config.toml
num_hidden_layers = 10
hidden_size = 384
num_attention_heads = 6
num_key_value_heads = 6
head_dim = 64
intermediate_size = 1536
vocab_size = 32000
hidden_act = "relu"
norm = "layernorm"
norm_place = "pre"
norm_eps = 1e-05
positions = "learned"
qk_norm = false
attn_scale = 0.125
bias = "all"
tie_word_embeddings = true
parallel_block = false
init = "uniform"
init_std_qkv = 0.0205
init_std_o = 0.0
init_std_up = 0.0205
init_std_down = 0.0
optimizer = "muon"
learning_rate = 0.00254
lr_mult_qkv = 0.5
beta1 = 0.93
lr_head = 0.00624
max_grad_norm = 0.5
warmup_steps = 200
schedule = "cos"
final_lr_fraction = 0.1
batch_tokens = 131072
max_seq_len = 256
doc_mask = true
train_tokens = 1031000000
max_steps = 7866
dataset = "wikipedia_en"
Each number is 200 + 20 x the weight over its row's rms, rounded and kept within 0 to 999. Layers, rows and columns count from 0. The size before them is the row's rms in percent of the matrix's.

# k: layer 5 attention key, 384x384, rms 0.0513, rows 117-127, columns 256-383
# q: layer 5 attention query, 384x384, rms 0.0522, rows 118-127, columns 256-383
# v: layer 5 attention value, 384x384, rms 0.0691, rows 64-80, columns 256-383
# o: layer 5 attention output (transposed), 384x384, rms 0.119, rows 64-79, columns 256-383
k117,109,190,212,157,240,198,239,232,144,195,209,183,201,169,181,181,175,183,192,171,210,197,219,184,196,169,233,192,189,192,185,204,191,214,163,189,187,181,196,228,214,200,192,191,207,200,214,200,190,205,186,239,192,197,173,189,214,220,172,202,219,189,191,196,221,175,214,231,217,198,209,217,232,161,151,182,190,199,183,219,215,199,245,180,218,219,208,229,170,205,184,162,182,210,212,229,199,208,226,165,204,166,180,165,192,210,212,207,175,197,204,207,220,206,216,205,181,238,183,184,225,199,197,164,225,179,208,210,225
q118,106,187,228,204,192,203,218,176,180,239,189,240,204,169,237,137,206,195,217,176,237,180,202,176,197,206,197,200,213,195,145,205,199,216,206,221,229,224,175,191,210,152,204,219,218,206,216,194,211,191,195,191,242,231,189,133,229,175,219,163,214,214,200,202,192,234,181,196,215,199,179,230,202,184,208,203,175,198,187,210,200,185,232,196,209,169,206,224,184,197,178,198,178,183,242,193,192,200,200,234,182,222,216,193,233,188,195,173,160,194,209,190,220,174,219,205,181,168,179,218,167,233,201,209,218,195,206,193,238
k118,116,221,212,219,226,186,217,168,181,214,223,251,225,194,216,170,196,194,228,209,201,188,206,199,171,178,194,214,194,179,203,225,193,211,217,256,197,213,174,198,183,166,196,203,194,230,198,196,208,193,215,177,211,222,244,171,196,186,206,183,233,220,192,183,211,225,255,219,223,189,182,220,187,179,204,187,192,224,185,189,172,187,208,175,175,145,175,202,173,190,207,184,184,180,208,220,199,214,206,233,220,213,198,212,211,218,203,178,150,200,219,213,225,200,179,226,181,151,172,203,178,200,204,185,209,216,229,189,197
q119,111,184,195,201,209,180,225,225,202,173,199,202,196,183,164,218,210,181,221,211,187,209,194,195,175,209,189,259,189,193,192,156,225,193,171,208,188,228,203,188,189,194,199,139,255,188,183,178,183,179,229,200,205,169,214,207,224,197,204,180,228,179,218,201,165,204,175,182,207,220,159,232,196,202,221,209,185,184,201,201,201,227,204,235,192,218,196,205,196,189,181,210,201,199,217,201,188,190,186,206,212,209,207,183,187,201,240,184,194,218,165,183,210,228,197,218,201,201,197,205,208,222,192,214,206,229,214,170,171
k119,116,227,213,224,212,199,213,212,204,197,202,208,192,199,181,201,182,195,216,204,198,181,224,191,216,212,201,203,201,204,195,196,223,190,176,190,173,208,217,223,226,202,195,177,218,226,185,179,228,181,220,194,199,173,260,229,184,243,166,172,201,185,198,213,181,216,186,202,215,215,174,203,211,211,189,208,201,250,208,202,215,198,204,207,236,167,199,197,218,190,193,207,179,211,238,209,209,237,208,193,199,203,178,163,206,233,231,221,199,214,131,168,220,213,189,240,198,233,207,191,186,227,202,171,193,173,211,199,191
q120,107,234,212,218,214,195,203,168,212,169,197,215,202,201,203,192,192,182,216,230,167,229,202,196,238,213,194,211,196,179,201,167,209,175,222,218,207,212,195,202,194,226,192,175,209,196,234,190,219,178,207,213,189,181,187,212,224,150,172,216,214,229,206,202,200,183,195,213,239,177,178,181,219,191,193,200,224,237,184,202,190,218,194,176,193,199,221,169,188,226,192,173,211,186,220,190,195,208,199,172,193,149,212,190,190,225,189,227,205,203,197,199,176,218,176,151,189,219,219,183,213,187,235,199,187,198,191,194,184
k120,111,229,196,228,178,192,218,223,213,184,206,234,199,192,206,220,209,195,229,197,195,231,203,186,218,220,204,207,220,184,214,164,222,202,202,208,184,234,192,211,234,230,205,164,228,186,246,185,200,190,211,216,201,218,195,200,225,199,227,201,201,200,228,197,158,195,253,193,211,180,194,195,202,175,191,176,218,219,208,162,199,214,205,197,193,193,216,191,176,213,176,223,164,172,187,215,161,172,159,190,174,202,200,172,214,209,218,200,182,199,183,192,218,205,184,186,193,218,178,202,210,199,228,203,214,215,230,202,186
q121,104,209,155,203,165,182,187,190,203,180,190,202,215,175,199,217,215,187,189,203,219,195,194,173,212,181,190,202,185,226,193,183,199,214,214,209,196,212,205,226,213,191,204,178,228,195,220,229,194,195,212,170,188,217,216,178,195,170,218,185,202,199,224,198,183,210,222,187,169,197,193,157,158,161,177,202,184,215,213,185,204,188,204,211,171,172,225,180,217,198,204,237,203,175,196,201,206,200,219,254,170,191,212,210,193,201,171,206,188,217,236,202,226,177,213,230,180,208,196,207,183,237,197,162,239,201,234,176,197
k121,115,213,165,175,157,167,164,181,220,163,193,186,196,218,219,204,216,227,200,205,192,171,185,175,195,215,212,216,175,182,203,199,207,221,200,217,176,210,171,211,192,164,197,165,213,219,170,203,196,211,211,175,192,178,180,170,178,195,191,199,196,198,227,241,209,197,198,192,195,235,225,181,198,166,236,208,186,206,189,189,205,206,212,202,171,228,227,203,213,165,219,223,227,196,168,218,213,193,202,213,165,207,201,188,161,177,211,202,196,164,186,178,224,204,217,211,148,247,186,203,208,210,179,173,214,184,211,157,178
q122,102,213,208,182,224,204,201,191,208,195,237,177,263,172,191,228,196,219,193,180,215,182,213,175,209,149,173,186,199,164,197,190,227,213,184,155,211,201,203,187,210,203,198,157,218,215,187,197,216,206,207,197,200,186,275,174,190,211,182,205,211,213,154,191,198,179,176,203,222,197,202,219,189,181,216,214,212,202,176,204,202,215,224,202,212,198,209,214,220,224,219,175,184,229,208,191,217,179,222,216,196,187,205,165,238,192,221,190,220,217,202,183,172,198,222,182,181,180,195,242,203,190,224,179,203,236,198,226,177
k122,108,211,208,199,171,214,209,192,194,195,233,218,208,181,230,200,196,178,157,237,217,208,221,178,223,188,197,176,210,230,200,153,210,198,170,182,197,197,215,190,243,188,191,193,193,179,223,206,239,202,213,191,196,198,217,173,213,200,174,218,204,186,207,188,198,193,171,230,204,224,167,191,211,182,226,177,233,223,209,206,196,181,214,175,199,183,175,197,207,223,206,185,192,234,196,179,185,193,209,231,193,181,211,201,255,191,207,218,215,245,205,213,216,197,216,167,234,204,206,226,176,184,231,238,194,210,161,179,133
q123,107,203,225,170,176,224,186,175,208,233,201,185,205,172,186,218,195,214,206,202,205,186,211,211,233,199,218,198,228,232,220,213,212,176,188,219,203,207,228,222,225,231,176,218,187,182,211,232,188,185,221,203,205,199,153,197,204,200,214,157,182,223,186,176,174,185,197,209,196,191,209,180,209,224,167,233,237,197,188,225,189,188,163,184,204,204,180,251,220,219,207,179,210,203,223,209,203,206,195,178,189,200,210,219,202,192,181,184,207,206,172,191,204,158,199,189,215,162,219,201,189,169,203,215,169,183,198,202,212
k123,118,187,225,167,159,213,208,184,185,189,183,181,204,151,196,206,219,235,200,195,204,200,189,207,209,236,216,198,210,210,200,216,185,202,190,245,201,216,211,198,217,184,224,211,171,218,192,244,221,207,235,156,185,231,179,179,230,198,224,210,154,205,223,188,188,198,235,224,222,188,226,218,207,179,172,215,235,222,177,234,201,176,217,182,192,192,191,224,205,198,199,213,207,193,224,230,201,215,155,199,210,231,219,195,227,189,201,180,199,208,215,202,209,173,208,226,207,217,170,208,200,158,177,198,173,195,182,193,197
q124,104,193,206,208,187,200,206,186,147,226,148,182,205,199,189,217,195,215,229,196,192,189,193,193,187,230,235,229,183,191,193,225,152,165,206,226,205,193,209,184,165,230,209,210,232,201,189,195,219,198,200,216,215,194,217,196,223,184,220,226,172,173,199,226,192,207,197,192,197,239,209,196,218,227,199,211,229,201,180,223,182,182,177,199,228,186,210,162,211,185,180,191,189,190,198,233,226,177,202,204,177,207,197,208,215,221,210,205,206,206,199,205,216,216,187,191,188,212,190,216,202,220,186,204,196,193,203,194,190
k124,118,201,236,193,183,196,189,199,169,199,183,168,231,202,208,225,205,217,218,213,211,223,182,203,181,207,199,200,193,168,195,207,169,154,232,218,207,188,164,196,203,215,214,201,214,236,184,210,204,239,171,204,245,222,214,202,192,205,206,227,180,218,187,236,215,213,165,185,236,227,236,201,233,233,206,194,236,204,189,170,171,178,180,175,192,168,184,165,227,168,187,215,192,186,233,206,212,222,168,225,165,201,217,227,213,190,193,226,181,205,191,199,211,204,194,167,225,203,197,204,177,206,222,214,213,188,167,197,232
q125,103,197,152,197,180,200,247,220,187,199,212,203,194,173,195,196,197,196,212,192,173,177,176,229,205,209,223,206,219,206,195,215,185,200,217,191,189,222,192,204,206,177,207,164,212,188,213,222,239,224,218,206,225,210,210,175,216,201,212,172,211,175,216,188,135,218,176,234,204,182,179,217,182,218,215,201,170,191,207,184,220,220,217,178,231,175,186,221,170,161,200,200,208,200,198,193,200,244,212,181,190,209,198,221,189,163,210,224,185,215,190,200,186,191,219,204,206,196,202,227,188,191,221,207,166,190,182,198,197
k125,113,204,168,188,225,184,200,208,217,181,229,210,174,200,173,201,158,210,222,194,187,189,191,228,192,191,224,179,210,183,182,203,221,212,225,184,203,212,190,200,206,212,192,197,226,219,211,209,213,217,224,201,209,237,196,183,194,201,197,193,213,198,219,195,188,203,164,191,212,203,184,202,185,239,236,214,192,200,190,143,205,213,199,193,217,186,211,198,197,164,202,181,201,174,179,192,229,177,210,199,178,194,199,200,160,180,179,233,173,187,192,199,226,215,183,173,172,215,191,214,177,212,216,194,194,216,202,193,219
q126,100,188,208,190,214,177,195,190,190,188,236,220,215,208,231,179,178,225,217,235,196,215,193,152,216,184,234,188,202,181,218,170,178,240,191,234,181,205,194,222,176,212,184,176,198,220,180,214,223,227,199,222,184,216,193,180,221,223,186,192,212,208,206,169,231,190,208,168,214,152,183,207,216,209,220,179,182,234,227,174,205,199,180,219,174,223,213,227,215,211,185,208,209,199,175,220,173,176,195,226,190,203,216,211,199,204,186,208,188,188,186,166,240,167,226,205,181,202,174,202,201,195,178,201,218,247,209,197,153
k126,107,188,199,215,227,198,153,202,188,183,225,200,182,209,213,187,201,174,165,185,215,217,239,188,165,174,220,201,200,186,189,183,203,239,204,211,224,205,190,186,199,181,208,202,172,175,220,232,211,201,174,211,182,231,182,247,216,194,203,221,215,179,193,201,232,199,195,169,157,199,149,196,222,213,225,180,218,210,185,185,200,232,192,208,195,213,212,190,192,187,216,181,161,162,191,190,238,238,171,193,199,202,203,193,170,200,248,198,205,240,209,201,243,174,216,216,178,190,176,188,198,178,202,219,181,216,159,210,188
q127,111,152,219,195,190,200,182,202,203,185,193,183,234,194,202,203,217,184,201,218,164,214,229,225,208,143,226,188,161,215,209,192,204,206,210,175,203,188,202,227,193,191,220,195,190,187,172,197,213,149,236,203,175,216,193,233,211,224,209,190,206,203,202,237,171,183,153,214,207,231,188,177,190,227,189,190,221,171,176,188,240,213,209,216,210,222,212,208,202,200,181,186,229,210,216,213,195,202,196,201,217,168,195,199,222,197,188,229,214,186,135,176,191,210,213,194,205,187,188,217,198,244,202,238,203,168,172,212,160
k127,114,171,183,195,210,207,180,228,165,205,202,185,215,176,221,209,191,197,194,229,225,229,202,210,195,198,225,192,200,203,201,189,180,241,226,193,207,209,190,197,200,209,204,173,201,188,190,212,207,171,192,202,195,192,215,222,181,173,223,174,188,224,196,242,156,196,203,195,192,222,201,203,197,239,196,194,232,162,196,204,212,206,198,202,183,223,197,197,185,215,180,164,208,233,188,210,185,182,183,216,219,210,200,149,231,217,190,262,146,199,162,217,195,193,216,207,203,211,198,218,184,220,200,207,226,188,153,159,196
v64,101,177,223,220,193,186,175,208,225,210,219,216,170,219,183,203,189,203,209,225,192,239,207,199,222,207,218,226,168,228,218,181,216,207,206,188,183,219,198,183,175,239,205,197,187,202,162,155,204,220,196,144,184,180,169,221,228,179,186,217,218,210,190,169,230,212,165,202,193,233,193,187,179,180,204,224,224,211,186,210,203,206,166,226,180,237,226,198,190,208,204,200,160,205,180,200,189,174,203,221,240,215,180,177,211,197,248,185,193,205,199,214,221,186,181,201,200,203,183,197,211,193,176,200,218,230,216,148,162
o64,101,215,188,190,184,205,210,215,199,176,196,228,198,218,226,195,168,184,184,195,224,179,185,168,174,170,199,181,181,191,179,202,161,169,193,184,256,213,224,235,220,186,197,183,234,227,177,208,182,190,206,199,221,213,186,209,195,184,161,223,189,231,192,187,174,188,185,211,220,181,171,180,199,208,157,172,210,220,196,217,190,189,221,208,214,194,187,209,219,200,190,199,192,185,198,200,241,200,222,217,177,203,197,174,191,192,214,217,221,206,219,202,199,221,184,213,174,210,197,210,207,229,200,192,168,163,225,198,227
v65,099,203,232,204,155,186,240,191,207,203,180,203,186,221,202,236,221,139,208,228,231,224,189,205,175,189,210,227,178,192,176,234,242,207,197,195,189,180,174,163,234,180,210,177,162,199,209,205,206,194,163,178,206,219,174,191,211,218,198,209,175,189,182,189,186,221,194,189,191,217,217,215,210,251,196,198,191,239,205,192,178,180,192,209,199,172,201,177,192,198,214,193,199,176,215,208,198,238,228,194,214,215,217,185,207,214,194,201,194,254,197,187,192,250,211,208,210,241,175,213,208,184,196,182,220,230,228,159,211
o65,097,191,193,214,216,225,209,215,230,197,234,194,144,180,169,169,169,270,194,216,223,225,180,211,201,197,207,200,175,188,213,196,157,162,215,208,228,198,204,235,179,210,172,225,204,209,210,177,212,195,174,192,190,204,205,219,191,188,205,238,202,242,225,250,179,191,202,209,185,194,209,211,205,184,226,172,184,182,197,214,200,193,178,206,198,242,209,181,199,207,186,223,183,203,188,208,227,193,174,197,221,197,194,192,228,187,180,202,198,209,210,193,220,194,223,189,197,249,205,169,197,187,189,197,221,172,158,223,223
v66,100,158,232,203,185,240,176,210,188,198,160,218,221,180,212,188,187,198,202,188,209,204,175,191,195,199,209,199,185,187,198,193,246,201,203,192,167,187,191,239,202,220,192,175,159,212,222,206,203,183,223,187,214,210,203,240,171,206,224,191,202,233,198,197,205,183,189,188,226,207,209,209,216,222,214,202,197,187,201,212,198,200,184,183,205,195,191,209,227,174,221,215,218,180,186,198,209,187,164,202,170,173,169,169,183,210,237,193,250,217,211,192,193,205,204,193,212,173,187,233,224,205,202,180,175,184,223,195,244
o66,100,212,184,195,204,180,180,208,195,188,212,213,189,216,196,222,196,211,176,180,189,201,222,211,229,227,203,223,199,188,224,192,177,215,209,220,229,173,207,186,200,169,190,197,234,193,207,192,209,167,159,190,220,206,179,177,184,156,224,168,219,211,195,182,228,214,199,203,216,194,201,181,163,213,215,179,202,208,197,217,199,176,232,204,210,191,218,208,210,240,174,200,174,202,197,230,224,221,199,225,171,226,219,242,194,226,215,207,176,202,221,202,165,211,215,151,190,190,202,195,215,221,175,227,200,207,183,185,186
v67,105,212,180,219,216,192,189,229,206,218,198,211,210,184,224,217,190,217,178,202,175,171,169,195,203,163,185,210,203,203,202,210,228,201,219,198,207,172,207,212,233,222,184,191,184,181,179,221,206,196,191,199,219,213,206,211,174,209,156,224,215,209,183,175,236,225,201,162,202,177,183,214,213,193,191,208,233,207,178,208,206,209,172,185,184,262,195,187,199,195,202,186,156,202,195,211,185,193,215,206,210,173,227,196,195,180,209,236,177,200,204,227,198,197,223,207,198,212,199,204,197,167,156,198,213,198,191,167,205
o67,104,182,211,226,234,197,225,227,198,181,191,206,197,189,201,208,201,179,181,187,224,190,188,213,219,208,175,176,201,189,179,187,182,210,200,157,225,199,180,181,199,165,225,172,198,222,201,174,198,247,219,205,231,184,193,215,173,210,207,215,224,202,218,205,181,177,191,234,176,220,229,208,167,231,206,191,213,175,190,172,226,199,210,207,235,167,178,187,203,227,164,168,212,242,200,149,240,198,200,235,202,211,214,214,180,201,198,174,211,184,180,186,185,222,202,203,208,224,168,203,190,205,187,210,185,218,188,187,205
v68,099,186,199,197,245,160,186,211,227,202,224,205,228,175,187,183,210,214,175,241,210,204,206,234,238,193,188,170,191,206,230,212,180,222,174,212,199,238,172,228,216,163,200,239,174,197,225,182,202,175,193,192,192,173,161,204,216,211,196,200,223,214,194,192,207,200,199,214,197,189,208,219,201,194,207,171,185,182,192,212,182,199,196,179,220,204,196,162,185,203,214,183,205,207,192,200,217,198,203,194,184,184,217,213,189,178,156,198,202,194,202,167,177,193,195,187,194,207,203,181,214,218,187,261,212,207,183,188,210
o68,095,224,226,216,187,238,214,192,159,184,213,222,160,198,186,200,242,215,215,182,258,197,213,211,187,185,181,199,172,193,159,210,230,239,186,229,189,186,200,174,204,217,190,201,170,187,195,247,163,228,196,228,206,236,255,200,220,186,188,191,193,211,166,217,208,204,193,176,178,226,198,190,201,211,213,186,185,209,202,214,215,194,219,208,195,183,182,161,177,188,200,179,177,178,158,165,214,204,177,261,212,239,180,193,199,230,213,182,198,206,171,215,219,211,193,208,172,211,204,161,151,196,211,173,214,211,225,214,199
v69,110,151,218,192,208,211,191,204,162,199,199,201,200,201,246,183,216,199,194,202,174,192,180,180,203,216,178,182,218,222,208,170,193,216,211,160,203,193,182,221,224,184,213,197,181,215,194,178,174,196,201,210,197,217,225,217,193,211,205,219,233,218,185,215,256,188,226,207,212,203,215,202,208,186,177,205,240,195,191,234,191,200,150,185,231,169,214,187,173,188,163,186,186,178,201,207,187,193,181,206,137,219,195,215,226,213,182,185,213,225,203,190,186,200,183,175,207,187,177,204,221,187,225,184,168,243,184,216,202
o69,104,234,201,198,173,188,212,209,192,190,169,225,177,196,192,217,221,198,224,191,164,199,185,214,185,198,167,190,210,226,227,166,198,198,205,206,204,201,220,182,192,195,202,220,243,213,178,177,220,230,199,201,207,191,248,215,157,205,224,169,199,194,190,186,199,197,204,212,206,193,165,209,228,236,208,223,205,180,149,176,212,238,179,202,188,227,198,226,202,203,189,197,215,240,207,196,214,212,164,235,230,195,220,182,182,221,211,209,208,203,166,202,214,220,260,190,221,193,181,211,198,182,187,226,199,171,194,170,195
v70,105,190,193,213,226,193,175,191,220,203,197,201,228,223,181,206,198,168,189,166,214,193,205,140,171,189,192,192,194,205,240,190,188,226,226,210,198,193,196,223,188,183,198,213,186,225,186,209,211,201,173,184,192,158,201,196,191,227,221,228,201,189,192,194,187,187,212,210,198,193,173,216,220,211,207,226,203,202,196,245,183,197,211,236,198,203,174,181,207,206,203,202,185,186,177,225,169,213,189,178,194,173,202,200,193,196,217,187,236,222,198,182,217,236,226,188,186,196,178,188,200,190,190,217,202,215,187,215,180
o70,106,193,211,216,212,219,205,194,179,211,194,191,181,214,202,240,246,215,193,217,241,192,213,225,184,219,197,208,216,198,225,177,170,223,197,196,173,211,204,186,167,210,180,165,211,174,229,215,191,184,221,174,206,174,217,174,195,155,191,210,215,210,230,199,193,171,201,184,203,200,212,187,200,186,230,217,215,206,200,190,221,214,211,193,206,168,218,198,191,192,218,202,194,200,228,196,202,158,203,202,199,202,200,228,210,227,204,211,178,196,192,189,192,167,170,215,199,208,232,195,173,206,213,208,215,185,189,208,260
v71,099,193,199,187,194,196,172,160,201,198,204,202,202,210,222,204,198,189,191,204,207,219,215,222,198,218,198,180,163,175,218,206,226,213,224,238,199,194,229,201,225,216,219,185,187,186,168,160,223,201,171,199,245,211,206,219,196,188,192,197,232,221,211,205,145,203,221,217,189,208,169,213,181,210,203,156,190,188,204,200,205,186,157,204,180,189,215,228,231,205,224,201,200,206,199,207,211,209,205,207,227,204,217,170,199,206,212,190,171,202,175,190,178,237,229,173,208,218,210,190,194,228,208,167,193,226,195,218,195
o71,104,218,219,193,189,225,209,204,233,185,224,210,216,176,219,188,219,200,204,194,204,181,194,216,204,140,195,214,200,191,184,191,196,132,185,217,184,220,194,216,204,188,179,224,205,199,225,222,213,241,175,206,216,187,185,190,190,181,211,204,219,212,215,183,242,198,227,174,195,201,242,194,257,176,195,227,220,163,189,190,190,195,201,223,168,213,184,180,201,210,177,230,196,170,190,185,190,212,179,218,203,218,180,211,201,204,189,222,213,230,191,197,206,183,161,198,205,195,184,164,213,202,199,200,227,165,219,163,169
v72,102,169,197,215,223,225,190,225,209,195,212,191,208,174,208,208,210,188,207,211,204,201,210,178,212,206,215,166,167,202,227,171,200,187,221,205,220,144,179,169,194,209,181,182,191,240,195,216,191,192,211,237,213,248,195,232,176,192,202,188,204,214,184,191,181,185,193,189,184,238,199,207,204,180,195,165,182,223,191,185,166,205,207,197,208,182,209,199,208,237,212,222,197,193,204,190,187,243,202,227,181,197,230,221,221,196,219,176,189,198,211,161,228,208,224,150,208,174,195,195,217,172,174,204,218,203,172,200,236
o72,102,213,169,195,210,230,210,239,188,192,223,199,163,192,176,187,220,211,175,178,198,225,200,188,193,206,202,183,194,196,191,200,228,203,181,217,204,216,206,217,220,170,189,217,204,207,225,209,200,218,197,217,210,192,231,174,239,178,204,197,191,204,237,221,201,198,205,232,199,153,194,198,150,222,191,194,216,201,161,190,186,202,221,163,219,212,158,182,187,207,200,223,195,210,197,214,213,201,175,183,195,233,189,190,245,219,195,218,184,214,180,212,200,229,212,223,203,208,204,176,188,220,212,213,177,213,192,164,204
v73,102,167,210,220,216,198,208,225,209,222,191,179,190,187,167,203,171,188,183,213,194,223,204,221,239,197,204,202,198,191,193,204,145,199,233,208,205,217,220,207,191,183,260,207,222,189,189,157,195,235,213,189,201,225,174,267,187,194,206,215,178,149,219,208,213,201,207,192,224,178,220,174,219,215,202,175,186,184,253,186,178,198,182,205,215,229,181,190,170,189,166,202,217,238,220,209,183,193,193,214,208,175,181,199,209,193,246,207,207,201,210,228,222,212,207,183,191,187,159,204,198,184,184,173,220,209,208,166,204
o73,098,220,201,182,168,211,172,199,194,195,199,205,177,214,209,176,217,211,154,235,205,235,198,184,216,215,202,176,196,211,192,210,230,201,196,201,171,208,200,214,179,195,210,200,215,196,194,188,192,176,215,187,188,210,144,196,220,226,203,203,202,191,192,228,178,232,196,219,231,172,197,196,210,184,168,191,206,194,199,204,194,227,213,201,128,198,218,187,198,180,209,173,195,185,154,177,180,207,181,203,201,248,209,185,223,183,186,213,197,178,199,187,201,226,181,195,203,223,191,175,199,182,239,225,211,182,159,221,174
v74,103,170,220,167,192,210,196,210,234,139,200,167,195,242,223,217,199,204,170,195,199,205,171,227,238,187,183,231,213,187,238,191,193,220,193,192,219,204,189,232,216,203,175,207,200,201,195,201,175,201,241,233,202,231,224,181,150,207,173,202,206,185,208,209,211,179,215,189,226,173,193,173,189,172,232,156,183,203,191,194,184,206,201,191,189,195,196,191,217,222,168,227,225,181,200,204,207,194,199,213,220,188,203,210,239,195,165,228,206,205,176,163,191,194,208,174,201,211,185,182,184,210,182,187,205,184,188,175,166
o74,102,186,180,247,207,173,221,205,178,219,212,201,203,174,175,216,221,169,195,171,198,202,192,183,163,213,183,204,253,227,182,218,192,159,219,227,174,220,214,231,192,182,185,232,182,222,192,194,169,193,195,206,224,221,178,200,187,192,205,203,183,209,172,196,164,175,227,204,181,209,223,207,217,240,219,209,215,180,206,199,178,193,212,187,186,183,181,226,175,194,212,182,225,206,203,200,192,202,201,195,196,224,221,204,191,172,229,191,203,224,197,208,204,196,195,201,194,187,193,230,190,187,206,175,176,203,176,182,192
v75,103,208,197,236,212,193,219,179,181,191,187,185,201,204,208,198,207,211,212,198,211,225,211,211,208,224,197,194,220,161,197,194,183,191,211,184,206,184,225,191,185,203,183,179,175,213,174,198,194,195,160,208,190,192,201,184,213,214,198,209,216,220,208,167,167,147,169,220,242,166,221,201,184,210,166,211,227,201,197,225,202,222,237,222,216,192,194,210,111,170,183,178,178,197,180,223,174,192,180,197,159,191,246,200,169,194,204,188,160,189,182,229,236,219,202,196,186,190,187,244,199,200,181,173,214,189,221,220,199
o75,097,213,167,198,193,222,143,195,215,207,235,204,199,221,206,234,178,197,225,168,174,225,216,239,209,189,208,203,176,217,220,225,219,199,228,165,206,212,190,203,209,183,211,201,192,174,165,198,213,200,213,199,201,169,213,208,177,219,177,203,179,181,191,194,181,220,168,215,188,246,201,179,236,201,207,219,224,215,218,201,227,198,219,165,208,204,195,210,240,205,206,241,192,230,209,195,282,252,189,197,207,187,190,199,174,199,193,207,207,181,205,191,181,195,196,188,202,196,210,209,177,203,195,199,190,209,181,185,179
v76,104,170,218,190,185,185,218,200,215,183,216,262,163,193,195,200,167,182,222,172,170,199,159,196,178,194,193,205,191,206,207,178,230,196,218,181,238,199,183,153,200,184,225,188,233,192,180,200,208,198,227,179,209,206,202,213,213,224,196,168,216,204,210,211,199,199,210,211,183,154,213,204,196,155,200,172,217,220,204,211,189,166,216,198,211,220,210,226,200,208,174,209,235,202,214,225,201,218,218,198,182,189,204,203,166,211,199,198,202,193,211,204,231,218,226,215,201,208,260,173,226,177,180,225,177,205,214,218,200
o76,101,199,205,167,192,224,211,210,197,187,189,214,210,188,201,157,221,230,209,210,191,205,212,215,196,204,202,192,198,181,230,197,195,193,167,213,172,234,201,240,178,211,191,197,198,189,191,195,194,206,180,180,188,229,195,188,194,206,231,198,159,194,245,197,213,176,179,208,225,251,183,220,178,217,198,219,207,193,202,213,195,210,192,198,162,191,188,193,208,157,189,198,183,181,219,226,233,229,206,205,177,197,200,212,228,192,201,182,188,218,207,186,220,185,201,216,196,208,182,244,198,209,205,146,182,221,189,179,201
v77,100,196,156,201,178,161,191,195,179,181,166,205,233,201,197,188,213,196,188,186,167,203,202,197,244,204,206,204,192,258,189,191,208,172,192,216,192,179,197,209,175,203,175,230,195,196,227,198,175,200,226,181,190,209,182,226,226,225,199,185,230,190,192,195,179,215,197,209,192,209,194,184,213,237,206,203,212,187,169,205,239,157,213,203,195,180,170,196,232,178,251,189,222,189,186,200,186,198,199,190,164,180,204,237,187,199,196,191,218,166,171,228,193,189,202,182,218,223,217,208,159,209,168,212,180,186,197,201,220
o77,101,204,220,210,193,228,202,205,217,202,208,201,176,181,178,204,178,191,214,222,191,236,220,206,214,206,208,220,193,185,243,193,236,227,210,157,186,228,206,196,205,154,207,174,181,210,206,193,171,217,227,197,231,213,224,183,191,166,203,211,211,197,224,190,189,175,200,208,214,244,194,218,202,220,191,198,210,197,204,179,201,239,203,201,207,162,199,225,170,204,173,197,208,201,173,191,188,197,225,208,212,198,175,191,184,216,219,209,184,210,186,178,185,251,198,214,180,209,209,196,216,206,243,214,195,182,203,184,184
v78,100,227,188,168,195,190,225,218,186,213,209,173,213,152,206,166,175,215,193,194,217,195,217,211,178,203,212,224,191,214,195,200,219,161,191,230,220,209,199,204,180,218,202,206,190,238,195,200,167,191,200,150,185,239,229,209,182,213,163,167,237,201,197,187,204,205,228,210,228,173,191,212,193,192,215,202,184,193,226,210,195,193,189,196,197,188,202,187,171,192,217,202,177,190,188,201,194,211,174,200,169,214,193,194,208,174,193,163,214,200,213,226,192,190,176,180,157,198,214,155,191,229,210,230,221,178,172,196,213
o78,103,176,204,186,176,223,177,196,199,182,198,223,206,213,186,202,196,154,161,179,182,171,228,204,212,209,198,244,177,220,218,209,191,227,181,199,216,214,208,206,207,173,214,231,220,220,195,201,200,191,192,196,218,231,182,187,185,171,203,212,186,187,199,178,202,178,219,209,170,189,219,232,222,190,234,204,234,185,182,208,194,217,195,194,187,207,230,225,211,194,233,177,170,213,205,207,199,200,180,180,226,176,245,225,204,180,197,209,177,207,177,220,178,231,191,261,188,157,160,226,204,200,213,169,184,196,184,185,166
v79,099,195,180,161,219,188,245,217,217,192,199,201,200,224,219,227,168,193,223,191,196,209,211,227,183,192,188,182,188,152,218,196,195,207,175,186,175,233,209,210,206,224,176,186,181,208,187,228,218,197,194,221,163,129,166,178,184,194,221,223,216,202,170,230,214,189,193,218,174,191,180,196,204,231,189,204,207,197,203,232,193,206,197,212,206,180,217,196,208,207,219,174,177,212,167,201,220,239,210,210,187,199,198,242,172,217,209,210,215,207,207,204,192,198,193,219,206,191,209,203,200,202,192,224,218,220,206,218,198
o79,095,158,218,228,194,239,205,220,202,230,225,216,231,188,201,194,183,238,219,200,229,178,202,207,178,179,165,188,197,216,192,215,197,223,187,188,198,177,218,209,198,194,197,196,211,182,219,171,179,185,178,203,198,228,216,230,158,218,181,197,206,229,183,190,216,214,196,194,220,220,214,198,212,171,192,223,179,176,186,224,201,181,184,182,196,198,214,214,228,200,213,229,243,211,197,201,202,213,208,198,226,215,200,202,217,170,206,197,203,191,229,202,176,188,199,202,223,194,183,190,208,186,163,211,187,212,198,237,217
v80,105,183,172,166,213,195,196,215,218,220,203,194,208,192,177,203,208,196,221,198,199,211,195,220,230,183,199,182,169,209,231,210,228,213,219,188,183,186,213,181,214,176,233,166,218,197,229,188,181,219,208,200,197,157,191,177,238,209,181,192,162,167,228,191,186,192,193,201,218,190,196,170,209,227,174,178,207,178,253,217,174,218,183,178,205,172,203,203,197,195,210,183,177,190,225,201,211,219,172,208,184,199,207,192,211,191,198,208,194,194,218,181,198,202,203,202,214,239,193,215,199,166,166,201,188,184,214,204,177